config.yaml
n_head: 2
head_dim: 64
d_mlp: 512
vocab_size: 1807
rope_fraction: 0.5
attn_scale: 0.125
bias: "none"
extras: ["some layers without attention", "local attention windows", "value residuals", "capped logits"]
init_std_qkv: 0.0943
beta2: 0.95
lr_head: 0.0126
train_tokens: 102900000
dataset: "wikipedia_en"
Each number is 128 + 32 x the weight over its row's rms, rounded and kept within 0 to 255. Layers, rows and columns count from 0. Numbers have three digits each. The size before them is the row's rms in percent of the matrix's.

# layer 7 MLP up, 512x128, rms 0.0687, rows 316-422, columns 64-127
089:156177102169091104138134121149143164099160181087127112101145146148180131105187166133198120153162166151114172135118098142107185167092163115166135097104087149140136130066119070080148109111160063
101:141149142165191115102126132118163120092217131162129172182157115178139197151110116143119123148092105093150131165105214131163108193116130173090128046128128125147114157107156059117158098129145083
107:110182133084147231101145162092150151177164110145085095215166106107132118111123137076145155093101121112113171145099110172114146146159198168134124107085107119171063113171087097088106085138136139
088:125150138123142178119144162140125143101092168120112112145170171111173167111157088059140167073132093176126127164113191090162105144131128129173108149129098149126137215086107117186139119110104118
092:159174140150151117156134166139077087110115190122112155164106135077092111113133098119139171079153157098151151130139110071155138156175119139073136129174065116083159130115157101109141116131093173
102:172116107065092159079170106136102096164119170138128148109137107165143117145167143154151063104113154153150162179086106128139184162085129102136114167118101147113101093114073091127149087078122106
104:095196103099113169105112096127151122083102173098114086072159160147136152132140100176149118106153156117153110142094143159092158157116077106073143156120118127086095155107178128140128122189118168
098:108089139135220084106177086105125077152174130112114149106139119077160125113157123141121197116180173112125152135148142148134140128101128147116123128109080173109136172157131121107137125098139119
103:137181140082140097102122115102113149175152140155125122156106107075144071115159147173102124151172144139069133103182116132088122132147144118135174176114198114176146146120099099126130116178059207
106:201144191140163141126105124087176120145104173123147152204121096102120101146081165120161107156121130115161177109106156115104137091127129160153127108166127129165087132111159139142110136138099131
100:121173155160132162116088070157120119144135109169153087107102034114101140104173152103144126125089097151133164115103150185148164181088105202143164131073075118128138108147199116137064122135143079
095:168177118054095157189159164101091123066071152100109089134184145108171095150148125081095141151110125143158171135158119126104109153159160137190119137104108132142104164089091108194077135114172100
100:106102142128137124088097121147124145096147116149099162154179156121067123084163143118067047158150122093158115103183136149154111108142140175104137171137197134134149128162104184115126148095158083
104:158133143093144160115126163107148160171114155124138143152137050079103127158137062149130107110210133133170101109085112179087116128074104124087070142172172080081165114131164127091136138143161102
101:137170099148083062123119141166157118173104159153087080106090088108147094119124162098075144143181123088123181124161182095102137132131076133166154113096116109106066157132171089152093122130119132
097:160152124138133126139161179131079110126183179171140124204077077170092113136123149105134191167117109094167156173138133103197124149095169164115129118132138142168113153168108099101131162100133094
094:102141126060184136117156113106142124154129136118123159104063148115181102176114116165135108140181151191116162145127092119120166079105143095107119132105129098082153183122122109134088122147093106
096:085122110103120147053078108165177140153123118150113116119133122184090047137165127197129171149111122122164136112105107093088099149151075134112177132173118119107088153077182167140088137097105152
102:147187148139136121142111157126165127086119093143143147126162105173112145150170095093101146152127135054121131060181110174138173112225066136078162127065134121171136153134055165174105132092084060
092:078101168113168099191135143146138174113118118151197091115184077135082154114146101101127143165106142089088144139087071178122093136181119113136139135091196128150114108164139123169100061146189164
099:102167114118169107158080113082095132128092116118106152176140155167104158106160139204180135123193150130078130088093164145086080119085123162119135141110093116121157134099118131172049142142122153
103:127112097122085100097155162170138130142129135094162102119079133129125121145145183134126131177191185131177131122112090071112088108104127163139113105108148143124131100097147082177155163159091085
095:177103125126182095099156105162123092180157163121200075082087164105145106197130146086125151082140147195083183104157129125148083094126120144143189151152138090146137156123178140103121107144130162
099:120141131154092151116147086115096088109118096095121166126102133067146122126084096088084161081111168155164165131171182140157121114160122178074167150144147145202144120093131155077068089191154137
098:129112139183106117066125104103107072117143070133146131108129160121104143135143157142207099126102151150136167068118122203094112147149118103156173173089107151133071125169098067149097149101132105
122:149159144127152095111128127152148165087132162145110143133060138134129092116186087083126137142187137138145100124111147111103137221073144154140121162132165143175077156159174087117186075104099139
102:146151145176114144114080132138131106144138169112135137070111128124114168196106088120137185131152123115160185093093181137105089143105120132117093122115110165106102098135131165194194113064163180
093:099128090082125176141095105127114128144128174141054148115141149107127113155148120070137058196083171169117110199089160076157117076110143148091161157140136114121136133178217171081154133131098173
096:127089116093105074120090080061128149161145134163083128146108153101175122132181118079138099165102101128135106084182081124114094104094125183089142154087093099109148110146135075196104137130143094
098:150121120099125159144153142073112150130110161205066129114130097081142111087159102103104107142146119127134122102140111180132099129082204167094161088157068170138114162178093167173175123146165119
095:180206116132153186172111129164074176135100180097170111192114084076081165136120133162076099131141105092120172096160126135096126138130113154137190184113109100126096102102122131112089142142143131
100:107171139144148158079099057127086139138127076121148106163123154168153116081096158192125078127150119130115119115087137119111140112150130182087106172155109114096136122168060092128164093086179099
100:170137182126137147189122125121143122092133084099117119138129146104144141094164192091132153064140163141149126123149180080111130115114170135113136139112189103144175165187099139107056161166094122
103:184142085140093112106166119101145106095117150132116097129144105172180082129080119145106068144117145139153149115135181164077123166166181163105121140134171100167091154164135162118065107105115154
097:144113149156183113097108108120120122078094167109159153139079085175119154084173092171153137186113153113128115139137162154113121141101099168174107150140134130132153087190148101163095123176128148
095:102101168099148169144073112102162074113144172141195147139151099095186113161146098105153149138089142137138078107175116105118165140134117139164123138089058118089100091076136135149186112145175072
102:125137159167163151106080093116195070113142114137111169186174185137169118174156138158169077134093122169094099117152117157118129165144181142110121112180140124123116159173097077125134098101130195
100:168106123174191150083134077104049098115110140137119128135100164094122088075077106088113132146103143169120121119152112085120089169097204166150092104104082133097139158138141156089028146128170131
087:184111136128138158100150114177160138109127179133115106115142159115114151129094062127103096174102116159146151168137160066107098137162138164156180094112147128146095153148093102180119136148141109
100:147170115102147129173158088116104181126132157150154119090166052105077118141071140104145134188155115127176107156138103112100137163146128132152139131116114177092152207093156117128138153137127101
100:140125092105122138109147083161147125123098104154088139100065071147150080129154060134120080140101093104150099100198097172105117083108082142095151113093116130127158114124079160088177094120114110
100:186069125061096171182159145148145101092154065156133153136110133112146166115145134100194160128133132115138082157100089110064100114158173129075094115100178125188143101114093109127095097157166120
107:126108099122156145106131119203147193132141151151136132137194103094110138156093102149127171183111167118136139117117103135163128123184076129132079175105097052160097165116186152103090111158082139
100:146196145114097131104105095141064069152077110147200095169122116096107131142177101181138134108093161089146110068107122149140132135176116136095176131070152156213133107098071153164119151120134082
102:155179182080092041117095035113135084138097137123113123105120094105159086112181140096124105155160130090084135121186149112106141173142161153087087100090151087157140137097163072106168128152150183
097:125144182162101168138099117107136091124183121119148124094103149155159098096137106085141136129137160153115091049162161151165092104120166127106164109100107142064132167169103121148179139127174129
097:135134123155136092144143088153132161191102155143115113151138076153115173106105115167080103148115133089150178125121128151171111137150104093092114098171169103171115152107148152087176128103234138
098:142182126086154126162098137111147117122101123147093132107143077115117126156165080081110109091135122162090097147117131181108109131168072118067144187060079141163128075139115191097100182111130146
100:089158161130123098182150043149084082142164145147151149102142123183132088176069177135167158115134108184135156063147097138051151114096074151159126157108132149144116163153165060128129122099117109
096:121140138113130109070142131150121138094131179120118172172187153087158111111205133117121184113111123104067061100149111110139077153167116125123173092110077120187080110160116120073075118100111188
110:169121146135088127170095098094146119187168112177090111143161095162157116122092141113149120062121168086166115086157143146140147161178140155098172138144082130154135129052130136130102140141106133
104:136123113080186096128155161088109133122102147146110113149111198171105116078123138152135130138131108108166086117175188147115089115152066140142124119117151075155160168097173101098102139107157191
097:125139109188087166177161104153104139146150105090153063135158131143090124130138147148106090103132101133170137132126078154080067148150090150103166110182093135181103157099068144170167141092115180
104:136149102131065122120200162105137132115149109080144164167141095125134162167075130121121116119116128086099087139160113196165072141106159174130148164082102115109096108192158125069122115173154092
105:084191070140106148140080101113157096168144124146133149171155071142152063111107094143181121125157141156164087122115145083140086100164151088122123136159113144161148150166122189171087185184151096
110:130113111142132135080064112177084108147099155117126179158124113119134087099131120209121145161152090138089081128105103134091116104097168130058162120114120072156065188169175101149123117156143226
104:168110133178188143166116121089149161159143121124126087120177071138086130143113167198108170135096153106159142155108171095074144121160113127114129136188112054156107112124151089193085138167099137
100:204088067073164170122176135137173113130171118105131180168108128129177089134191131126156149160174098091098126156184103153099137082133144158126116108083146127135134112104079085152147120117188180
085:125194081123157174129168104160155108111155131113100117106115143105124097166114080168166103130148126156126142133120092094095110141158138151158138126098151146216053169097094134115157121137166140
100:111159130116129144110086115104133143098163147103117133203176180098129128124160101164082114081119119094124122070148098140171161174144153133108137116142097092118068095076150125087118147102142154
103:115170153131197129140087139058115075141131175185184174079115131071100115094103159145105141132136182110141174132162174160166071139092089146155152148111073110135064135096152187112107103092154153
095:103111132175085162145163129104123126170128155154119118177174081059124094180140165137123088116161153099184123107125124130132079167112143162129175089144100140196139163115092115197122053157102140
111:168152103126153179130122102044157135116157088134128083125139117107127135124126145123149126151178205115088128136090073178133084151185147136151120117122127165177103118084121121106160075154100124
094:118172112099090151149151131143094139145151077165114137191090151172096125091141084129089129132105126113075148134116133124092121151097185162130080136117169116132101108193162124156090069100130165
103:136114233113114174154154135109155140107134133161110118145102122150118169145092153077120150184144088099106108115126139088090088125154176097147196140065176128120083133086143072162151083154131153
097:079159133178160120179078082161183057178087121080104139121137113125135100134133104093137136089130168145128111151138168092127086179158185152120152167112086112096108134224063138133113081144164127
093:106108120118145080103121068138122143130147137109136113164171115169119081135158139163095088160107110139165105081108147131168105128118118169148128096145151076149149148147121103090184177111129122
094:098094125156081097119144101168150094089129144130102200138125150111146068133093131108103140125171124190194144110169135120131150099101129108116132132141142076153107088119102107123124069151127111
102:095163125131140119165154129167197140096142143099142123079111160165118157156105164183193164190114141131107120097105166176141127158076085164130131109107168106160075160115070106140133140132140107
096:138097140118137189095109127164115089103165115123152162081147111100134094075143117103137084080112130138115087138143082121119083097146131117116169104103121133174124110192069161095178072097111150
107:109099102108108161114097146133151127127163126141125121115084136191123143125068152145169118139201101152174167098123140119151120146175114111060135101082186086127130129116172158174133148162098087
100:102211171171067096127075131092208142138119129143138117141123079094118131137083115127058165169167113100116144123091131164127127200132117140108198108088168090140107122096154112139110166091127150
100:157090193109104127075100157179140120098102181143115143151091114158178141073121188215110142115140109147117157034176090171094160135127135130131175169140087113090112088191121155124154135145143163
103:118168147116105183135121148063205200068141145180154140106195135189132037150091089165110159123103141077121085055122178088114078158120147131102134157090156117104114107105143102120086103104138149
094:108169162099139176101080121107081087102117161108139129099109124107120128145148135114150173094150148152115178116098178098174048096142138080115111114109100116104119109095059117142112108118164173
100:144115105084181138141086132082122123149180080117111145138126122108139116113147173179156132170095107127096155149158170123117155155120083127085178176123080174125054116088175123192133128146132120
117:166138122113160119105093093134190137077159158146126144170126158140133106160143114132126082162088140131149115050138095137122218140108115154064160094154129140166149112089057160129160134160132114
099:139104211100209111133123138082159113121104093097074154090145107115117113104181149121126166142075132165163100082088102104160171159121144165094162164094113142117067154102103124082153125141129097
098:082139146140114173198156166167032143105097145100176116099111134155099156129134104127158142135113136194140175105122147165131099134131172182149106168084129117167147111088118155139146127062164166
103:133095163141120114128121085093142138084111122177087094131107071169172113151055148040067152184125186166194107138112177159147127154123150140135078123087112137125142146140078135101123129070149065
086:116079127102118148084110139085140097105153115100137188083155160094106112162164147181101140077131144079140101067144142103163113139132124124158081120128160088156082160158088149098131137105088130
098:109167169121102123116146141132117122214110109172105147088089151111157113104096080129079190151142092081162182116160121115071103171104121115094210118154122153113141091117152167115100112129140125
103:115145123123101133179112149094124148113106188151101089111117124094127079090077146186134091141133116139210141100097177114122132118143118110072142102171094166157139123164177153102122194117132125
113:151057085092155129108146127104165156102202076191125145119152163159144126168085121161167144090112133088163147106065158147111138184106099117100104122126064111172093238133096124158167120147079139
094:174127123186151085067123147168150139096121201142109135132129137155079147167132083113077162134114128109167109117153134111110130114142114161155097165122085129124089137163099100093133150167128165
093:108150098175181138117140127180102193100184167159112133138126131121141121105186096117128162112176093131170127111129056192187078178119137166200112149134081098100091141130133121152130126120112109
107:163138136129103169106068093172152093154181102112154153128162078101157093093225090108083119148118101133146133127133115079153170127143162126140175136105104144137149145124151062072132177078140097
081:170160161172115193137116109166107114138125096191063122103127178201119142113122095079127080145120105156169135100141134084139104158143069062169102121156133154159075100112101119118167126164133097
110:127141152092144088135136138143150140121118128102177139151137096158155115166156119116129114104099190184099160112117167156129095091169108104098119131111107119138176139090078140147125132122174162
098:173130182159137093155150130125094138061113059132130165139069074140161151133135059213153184118106180097152132094099088125090115119080165090140141132129184109112140125086120138147190157146139096
118:193120103107184164110117107092072110136153121111102149113107136162137080114178112107147134172176108144144151133172183171103036166121107127155098177152163144185072192110103095099101103133089181
095:126122070097171127076133159068097121170164062104141143155133074077148104093118132117146104154112138132153092108121079162120182148127212156167152164116113141109150140109152064134163160117122118
092:109170112153098162154141147126136152196136081109124179167089069137164183096157083185168101157121189139105097143086179070117094107104130086145112085179120128158147127098172087082191118123147094
105:131124161141129054084162176137088132133133158115160121133149135145126125124158184117107084130179164149150182099057144141105126112123065190146112085162152169098159142105099161131106100110085138
093:105098140110139136095098123121134101104142142181096108158180118140129156179105120096101109121109120129117124141150127106090131126160073110180095175136142115087134106193135134082134134157130164
100:121145182135141128124087212137101120097159121122119172077149140162189118093150126117165119128103159152157128137109144064171120097098139092178152143185180079104165114116095118154098106106135155
091:146150122107115099083168169120118099092101121077108146112086065138099113083141078057170107107105177115116135132133119151148091165144142145159065141059137100125108147158163108160159148082206105
092:177195163056130133101086161117103152142138072119163126072111111110140178127141125137110118121160093083152140157102151087106145097171093183190174140119084133117109138101135119137104136062095114
093:164178121112145104162127094105130151077116128180123063129130130184122186218167139114062167177173166113209081172116104121126092122082084173107112106089183186122108176110138090087104119117151103
100:148163173110143105134137115111131196064103076164095177096146138169144143165125093119122088176081145141125127040149143170110096174164098119161097148061095095167156129111140140146185100094196144
108:103122163094136130117119159149082132155150135160149104115167095151115124145117185194121102109119112140086126101173107120079120140191120166118093188176159083152113186143124132202178148093134088
107:127147089102117159155118147057126064178117137148123178182121094149164088154118161103100129105159145123143138127142157117147101119124191185118115137132188107090091095137150117140168175068153095
099:107161120149099115139087131067103167142117135101145145107183124105134138149190110133112076138163137152155126134140145161108080135106095116099128101192069116069084167127101074140119174122165199
106:129111098063115143172135134146113122116140109175083091109123086142114148139113103091170139117148195103143102159128104076078121103127088136093157158128074194135127138134073153158104111117090112
094:157154083102157147152149126125114128137126067158188146147189153113090146115077072075119080177123164149129155143175102085177136103078159157096154164172096149095157134149114078145114139091118145
099:152085148161212124172107145089158130128108086114120098129137176166148109140109140180121100184108170183141179087148148102082123124104142109161125122154115145152137148127171120175109133113162084
094:128138099099136132157117189077111120180118152187158149149131140101137162089118105200107138071139101073086143090136109143169155172081171150154156124123123094169106158171142098197113099161093118
# layer 7 MLP down (transposed), 512x128, rms 0.0393, rows 316-422, columns 64-127
094:079148139199150073106154095135097131071117096078090220128102151177150108163143157157126161153098144125106151119096142087153167167139119110062114160076124167106106149102110134191143094105148128
101:113156134144165110062125132060084110136130118135125078111116105180132157178140133136125183094104096071167191151120132118118163152106152101109081114109191155113129093167161207081171087106093108
103:163137164136178173177139097173102151134090124137121145154099107084106095135087105154115128101126139144069109092144081183215124134122149176164078160137141117148123076144075172163138102130121148
086:115123090125124136124150149055136126109062167122116177138112155128191119227116145159098092142131129134086178163092090155105103120151136097163110076132126149154107123097138188138149094121063147
099:131123165131129166068108150103133092122138140077158040081119146110059163145134164054111132175179126119129132135116079135106133102175081123096096115113107058095092126150132124084115140147146117
104:098095153161124144068191109140150197120095172120138121116127134119122129171135123190162103109121103150141096158162087154133093169145184113159111204128137153152110109038137172163106182181127154
103:105172115127164110130158063133116164106157119077148107180075082113113119081114144204131140138171116151187114192167139119098155146103100137122109199110078083148135188145122175129184086114153097
111:139096083099129082124107096125136082130138116180116156081169148100109181113161043075129187099139125140117113083117101104134088162104129177101137123137076127182124144121117084097127100135069139
099:111129103178110145047118140137050108126104124094076123127077086073059103126161117141172212132136123099113167181136122153117136127106112127156159134138138101093134145210112160128126135099096149
114:099119100111186125098110105128133152095087093143123087191168164155148140129125114088146085070104148095152117190149119126089139096113184176142129144128094121125086119141141057108124143119095128
092:110121161136171153145148157118126135132174124093092193173160146095076170152067114126132129198108176127143099204177094106134082108119152060114089161157139137105163104103128111127161124137130104
100:125112126062089111134114167116126134060133163167122122214134204073162125097052074089109163162128104121127148164094116134185133155100168100131044083081091178132125103078137157150172116142053127
101:141051138162093124116178092155187176075136069101093146119074145184167130129166081091130138118132092156106113158133159181106144076127092121147190163174140100134177083073127159129163082129129151
100:109118205120158124138101137101116076098149063155126174188114149116106147103173119127078167153108095113146105092170110082153177180113097170150115139143122146104067139125064127104173122175109187
087:098131147164031115162105123116193147160133171116166089110089086063066084126099100181123183109135105119074150126053155126117156158115099106164164141129183150113195141198140088052124133112104127
096:189127089139083088131120108110082155117127148138128107065085153146110146132173094099109149153182109157143151127126086070109140165131148105156109076156118127134163127145163165123117110154097097
098:085148121196131116131082151129072141127151170133125117140130066167105105155118095072149132141176117142076082149073085111131192133120109105112136180102130105139148131087135129144090123141145122
088:098159063114116123152093199171150209117117113092149125049115089150129109124093170096111136115148087135094143168105110073135171145136029132177138136143100111153142137123176095124065103113160103
100:129131142088130109174122120114163190079125097121155142173201102173190119069134128092199171143102177145136133097195078185163146116170098105150129172120081146128151124111155098114101147127153098
090:141171137160123129153149128085098164137112135106084137146168082104052129146104162061104138096140111149092078186135139088123071104132076045150114148137150165073091139168089193147105145137170112
104:086144131177120113160160094109139139113124172182130107173139114107185128119091136107178129193070114116086144131159058148153110119111142149125126170143141083136136099106067157143114178162087158
104:099128059114117183109191121102153118148172092070101171097128144133125114158067125167082108133126101160145122123146096137124094107128070193095159134095214174121209140125120124123127067087110123
091:152204093123113111184128173151111193108139113159110170111151123122061146125089107098123154094139091160163094187108140133142162148160093142137083118093136215113158123107154137064117062101113130
101:110085107100099125098134144186100188157142127131078158199134129116077147205114148116124140179155143116106091064163088144124058114138078121202134200178132165088199133176107102102110158101119133
101:087142156173166103130156080152094162131132142140110162055133132186160152111151098097159100154068184207181145158113118092129136167145162120080125138092120142132124117113145092136145123095053146
099:103122095097099117080140190088108136128156150080062123069065089096060078135139172133141168121159067088113134148160115098132089146091123120116073149170110127115121110140147137073152100167090204
102:084110130073163122166149082105086182141124116168150101146158184159113096129116089159119120088127122187134137197128128128165103135182122210144099129115189140146094136146155158120172094181132081
095:110158111179130184122162127158184134094149125104120146079092111108126195108075136114105089147070123130187161122106168091052134136139126098140162099185136114149162026140093157145103068105106178
097:139137100090153167192120123084122143122153166194140123143080164119055120062116142101102118155067165160143142168183093115091148154139148152141109197125142117091148154089135213093108050158169120
098:121082180103038108144127098129089182170118091174119173108141115125185097137138125137167139205168155117109124149194099108139110161080119141138140102097112140101117051158127162124123115153153102
086:107095150169128173108168105149068111114141104137155158082137179140046202141143117086159140093081082090094118131125077084111092120178109168081110165148120156103162173118121184124147118147107169
108:113114094148136109139129164108114098117127143174113133152144124174112099159049122123127111158162158101138111122112168146171129109156143093154177178229148127099093147090077157120166109131160162
103:191137175185157150127154085157190131179087150058122179123160141155106097157092125146130151144085092077137113113124102117167104092149131135151077158084131110156139198168181165103144087070083172
104:093171129113118169072120171093144048137156117107130100108131131056058104122150109142123138070135084100078127131150142145139136153124186155120107145176130142128136165143160148086087155195188074
100:145111127100131144172146098081093111121091156102135175086189135090144138019045135030111075095092119137130119127132128114124140120098142139154179134112086076145080129117069172062119109168102164
099:096097146194117123106126167182151107175110132171145092064150159138158120155097140114178150152074137104102161174114044071075107150138180151107120165133106106122125097035151081134163146154109132
103:150097110130137129187052153190182200145106101134166137156174160103121109149138117053112071143172161172118171135106107125117156173120145088135131102083121140103084066157083162145143168191151117
105:131096106140149161064148051165136086117101111204049094072124119089125125166107157150087185219103161161104111115190114090124103106131065063124125139154122117145135138055206152127117128106164179
090:115117155166134081146164133159139156082153160101091137179107174120168170126153077232098168133168108146168064150126139141148112088144119083146092163152145179103180063080141156116107105058076145
100:090129146137179140147179141112149105154122154149177106181110103089101111140135077132086130131076179153136134154198102144140107077156163070199074162138125090038150148170124108185135158120186099
093:108132142136181099086151138163110126118155101114115179115151162153148145073177090137094088135094191185125194105152115084071139176104156161149094195148132120145137203151110095099055102167156147
107:156125054150067087119152173115131119132151130133101080122134126157081120158076091164156156132126141100166133118160144105176122157095095184172149120083163095152154161107127106086092179158132123
102:137126154118126122108186106117089161095230079105130107121119094136033093211122124048130157125123117167102131127186084146147196101139100098142178103132083137100175134151108194134122136180102154
103:172127087103060141158101194158162141101108098117174131077147164149132128120114167098161157094088167085071149201114153137162159143166106145192109116154100157111119096092081146070141154078179162
101:123165193124172149102151160167198181122147162166076119215143080090083172090135128153119139144158117081108136072156091120137098187155127114148160149086191068142099117162119128137115161151159114
101:095095172070115144090133146160076153142151124129082111104166088110154087182119101078108141173119122090115050128158106136097112145136127069126138151191141088088128120075131107110171116128109135
095:120176117151096188132117045114149197120126163183152136112175112088113128114147077114168117094151104115100081088095134159171140058152158138122129112125107180095145137122085177158133141173121101
090:140129144143121125116171109124098177189122118062162166111109121093056165139110131089110119109117132143066097141064080152151164188149059148192095189128069133142103118142127176172138119123116131
100:112139144144100070158093129116081156174133119123092139145046090102163078093135107180093093164176131086194167116123144160116104089149105174149124103129155142129182152153151125134113104095154125
100:169064121173146129128086088168181108068124131191156129197133126095169139068110129117136117122136172109145127073157094093122110108122100139101101154143109138132126160101121158127133117123107188
109:182145130118156131121124115118114151134140122089082141071080120119127151074124183097131131131135113110175132164139126149152116110032141154151104153137128107133121162133065079117120129082092123
105:208077204119121120163192125101112139104108100095129107113187159099132109105077113158110120158111163108143123141166153176139145074183070083159105129155154121104135150043137115112117098157163149
092:079119176178156131109169077097145147168105117101058150079120166124105136066100155108153130173133113136124158126118146148096152156111157161044070111071156179128126112139157162171105148093200114
106:118107129138145127099114089100193134123130123080118121142160119149096075126058198119137146098134117135173139142100110150148136094158190169156118113140215112155154139098136152102085127145140149
107:146146114176162133157097094104116123131100154119136171098133147094088110124151116105098147108129118145132089100138124116156103088129141136045114098190217117150098116118113196125142160191135147
090:080103126204119114109110130172111107120116131127107125137129085137088095166102079097122146092128026171153111127161159106083166104122122169143158101123138087137109091099077165182128093123120159
099:076129115095176178159159149132155144096135114065123131159149187101042128136078156150133141130097090150130072171158104160133160103141163141143098143152108135157150167098170129137086170137148066
104:140125118174102101137106138176117165149114173092156113133186122085098153146128135161088147186127136147131112170151168129115143128077161120070147109101170112078092089045153115136178100101115109
088:113169137110109105137149090111090096122142161119151153157125157108072136127169104163139152071117122134146138127142200127147164103119083115142099132153122146087151120156142132193134174198126117
087:140141137084182145125177117203141191130123149083185145154156125103000154121124142181160110063095066145136164122099125163152130064133177133128119152106142089049098137138136162140192101130120112
107:093121102159092144089167118136063124080174145100143073156143123134112193134135067080125182106057094127183105116139087100120145163138136144122093131162099144127079081055098114090164114108126125
100:058082106082135062109152139131135107112132123073124118171110129112117158057098118149108145088128107103108120123104142137196181136123063094176112146135171129150119127153107116153166152097078119
101:142159109142125139110177137145077154126148171088134062143106107115064101145116145077104111106093073156094104087131092127110124179184113123144089136143156116148118080068097156121115103144125149
094:151113180103084122131152077165156169120107176195051156139117119085089098104116164111155148104134119114091091138150124088145127070123131081086106110105146111127114048113112135073188150169170165
093:102070195135123162182118241127157153113131116086091154146100178046157093191155115084132125152098068129144127127226142137134105160142160097154088095128162148127090165115095141089132096126104107
105:095114152193116163111151062140147133107074142116098101171147122104154122160118123135146111110116191140237127099203135090174137173148102116133059173150116180086114150102131090165162091162113110
091:159181128141117091150105128126088166138127149088065139122090087116086073081124112098175131150174021094145102126142190097116110133157149142135173095124140103130129082108091141180132175133111127
087:097114116216094107073129142113085104171149149133061130088175086122073064109132139087101137071120058123112080080138121114170186150112153087152129162103114178153101164142112090116125142112086178
097:110161121141091078100146147103140207200091150100148164064174146044098090135113099193115120055140089164116155172153128157134129154140155103114087164057177123150160116160110173115124119163130153
101:126122119158104145141157205162116121055109160078099141105168125105137122081137094119049070120118138137125136160152102100076143130122096087221116136116109115077112142085097202086126089096107131
106:100149158094072149176128112119117150150123111065136145073090119119153081071181123090139150133089173173141156193099073147161105129140086167142132196101162158123149138111102131106104111101084124
099:060097152158080114073166102104163186138135090129172065143117118100055108142028120166155141133156143167053095125131103133118163090165081129147156168155135121083121105150136074155158134144134131
104:110131122095131080097183096122176147091177147145101128125094121107137137127049160156111144169170149145098170143146059121086124111167041115142101129133136111113138108087088085082107112194119110
099:135168182123101166059131075098140128097139161145150131141089105113033190141101136123161161099105096106099115145115110130116163089152128148150108125064113158112144127139110139101127132133071078
093:142105133133119103131152154140059104159087059189162143107129144191117106141172130086118122057145153141103146165028170095071126133109105150178080154090177120084169109124186088154026159122107142
102:098043110089123086154107104132109102189137149112091098099142145118156133137124117162127106124148117167102072116157093197155082139134067116194091171104165078130100128109066164107083153139143142
120:147162118128134149142114100111189098128116149053140120138084132141179194172142093059148139138107176156152093120159118120171112169108130078126138162109094108098135098078183130120123095168172141
105:146098185143130074151090128185129124151126109154125165099142160130148070222148120147177077176109111085112150129166126152120179194167138055110134123145124150177174133125102113152096124160059116
099:144189093170168125115099139099121097139129151113094122120156116161099128175131117136180169140102075134151132127133154083078159047137183128104156169124144161112184147169072140154163143113156120
104:136110082128155107143117168145145106118130126153106151107168110141078126130168114089142140137114079123133065123115183084123149143115180122109076085118099087106133097122156110130078052142115179
092:173114213125150105161134140177153209117097150126148141151147116138133096127115112074168105123158109127149193105128101164134137086104126106092170148168131119163166109121164088165183124100139108
090:116103098190100161166074121129104150187085057120076111163130099126095096109116120138139167142162067149096142089101120170197112059117131130165109158074123110148126144147133154066130072110128146
103:068083134183116097172071137072168161139096145126136099167123102081070166118120135124156102124094180079072125142162143172113170087105158123137106183107138077139149143124082139129085113158110121
112:134120110096129166093126176104099130074114115076161102144117148106086158133133196122097073168132128114138126163079173086077139145179151075157165078136131173103076121127115121164144089126152147
092:062120148161105081091138127082127144136117158153109116170138145085061131077047100140202060119174082133107161148120144075179145130115147077151150108077136148152117152133122151163115159167131145
091:146079108090174164129079137113153186125123132103071118085096132125073102188158151113186126171126114042072158153154173193120105100110135131137095105123152127155163089172193192137127081127142172
108:066105140137182120139160103148163165110147090076178151160147066051138106110122117152046105163136136125143136146181178124101128148121133118175115122110090118147170057113128088134133151059121150
085:150133091099088149155146109115163131101096099098150133161114166096102135147175139181041144071209104164176148096097125105086176135138167154133154103075124193106158101116167165100116163092137132
116:155149089089144110145123193119121100132117194122135063158093108090127113142156139195118093112157137052052065130138143097125144118119133046138188138123188098140180111106127117129167086161127165
100:114132078157036113168077106101119092210146136117145132070137143080125132138169082133109165148154107138138134118130130155107108181160093187091111115139134085101131076127111146096135119125039124
106:190172114134154153136152184146080130165139157091068138115113116083069129153192103135125105111173094091117131186175123143134135133100135128166110138145134138149155129110126210130144095100090141
100:086161131157169135124182171134141082121150097168186162099133124077134080150105118088148150129077153042197095128145091082092174121133137098140096111132105120101125062127145154161159148140173096
092:130113130105096150073132093130124074095155092032161106116122086183126151136163159142124180112176116144167142148104103085096178186108126154103133166121129139124097106123106143101173139177079135
100:210152113178086107172095114094193138210146110105122124109182104137119142113111083129068116052098146120099144117149096129122216126133143135092088091111120135124127177169134107109129100123121113
097:155111078144161109183122140154088218121147129151160122127122131175144114104080110083126153115184088179142124136120175102129147099123064135081217100097162126129122140124165105087113108084133142
105:116104138150103125086126131140124097083156150136148155146106141169122167153165171062104146077187113068124159097127153116119124076103181152160108130135091115103124159089066174132134115158098103
096:116121113165067132189158160094140127097114130140067142173126081124131130129153136137164075174154092119131091153131212139177086122152143088102145100112175160093095107085100164165160156153078146
095:129136172148151124166132112093136083146135106081098175209110068140138156109122108111192124127132153136125125156095164166149109074143123162177115150126118140141132117144081173200094200173068125
097:062111148166080161125169117065141139118114143132162156098122120115100143146071114150109155126152079150129102101103178157130109168155157172135124155175163117060166129131186113089126094212161176
099:081181134159114155153125104174074104151097112145068101146066146142083116135100192165067085117124112094128085079148091087111129113136099104073099187098124133133117148163099125127059143173101108
101:172114149197081159178155105150151113116145148104054085146104095166173163105118104155150154128163145102165141174140143163112096138106080147123143145135146095164107082111154124107159127167101110
105:161119144127154146100123139136054083205109110133132089071089132090055141112075116116152110105102104160118150127132152142090162099154102144115129128131112110109165117089107131159178123148125118
097:120132105136124094128192102117127143118107178150185128070155124146131087126092110160143119165082156096116127087089177152101179096112167117118119116126122119159078104080211132109154131145154161
108:045130062131059108092180119168170128078150135105116133140088123145129141129087102141139207135135101142105150144110157054171172091088180138133198064112132091116107122080112154126143103118161161
095:137133048142107159104174103110084133058142090111156088123132118155146122130146097131093138098105085167080112119164110101138177119073149184173154087181163128088144162114078122090080142098162121
102:168136112137107108155156098117168084157120074116100148152118158084099140170096072116178125136186133153092155204096136061105075118137155167115101151107137131122130056094066076094159102093083120
097:175129135125154195157191108103162140078082084158156112077169115125104158127157108108152162115106119129152093117129159114155143108094133085125088147140060183120123142108116200137143107080138135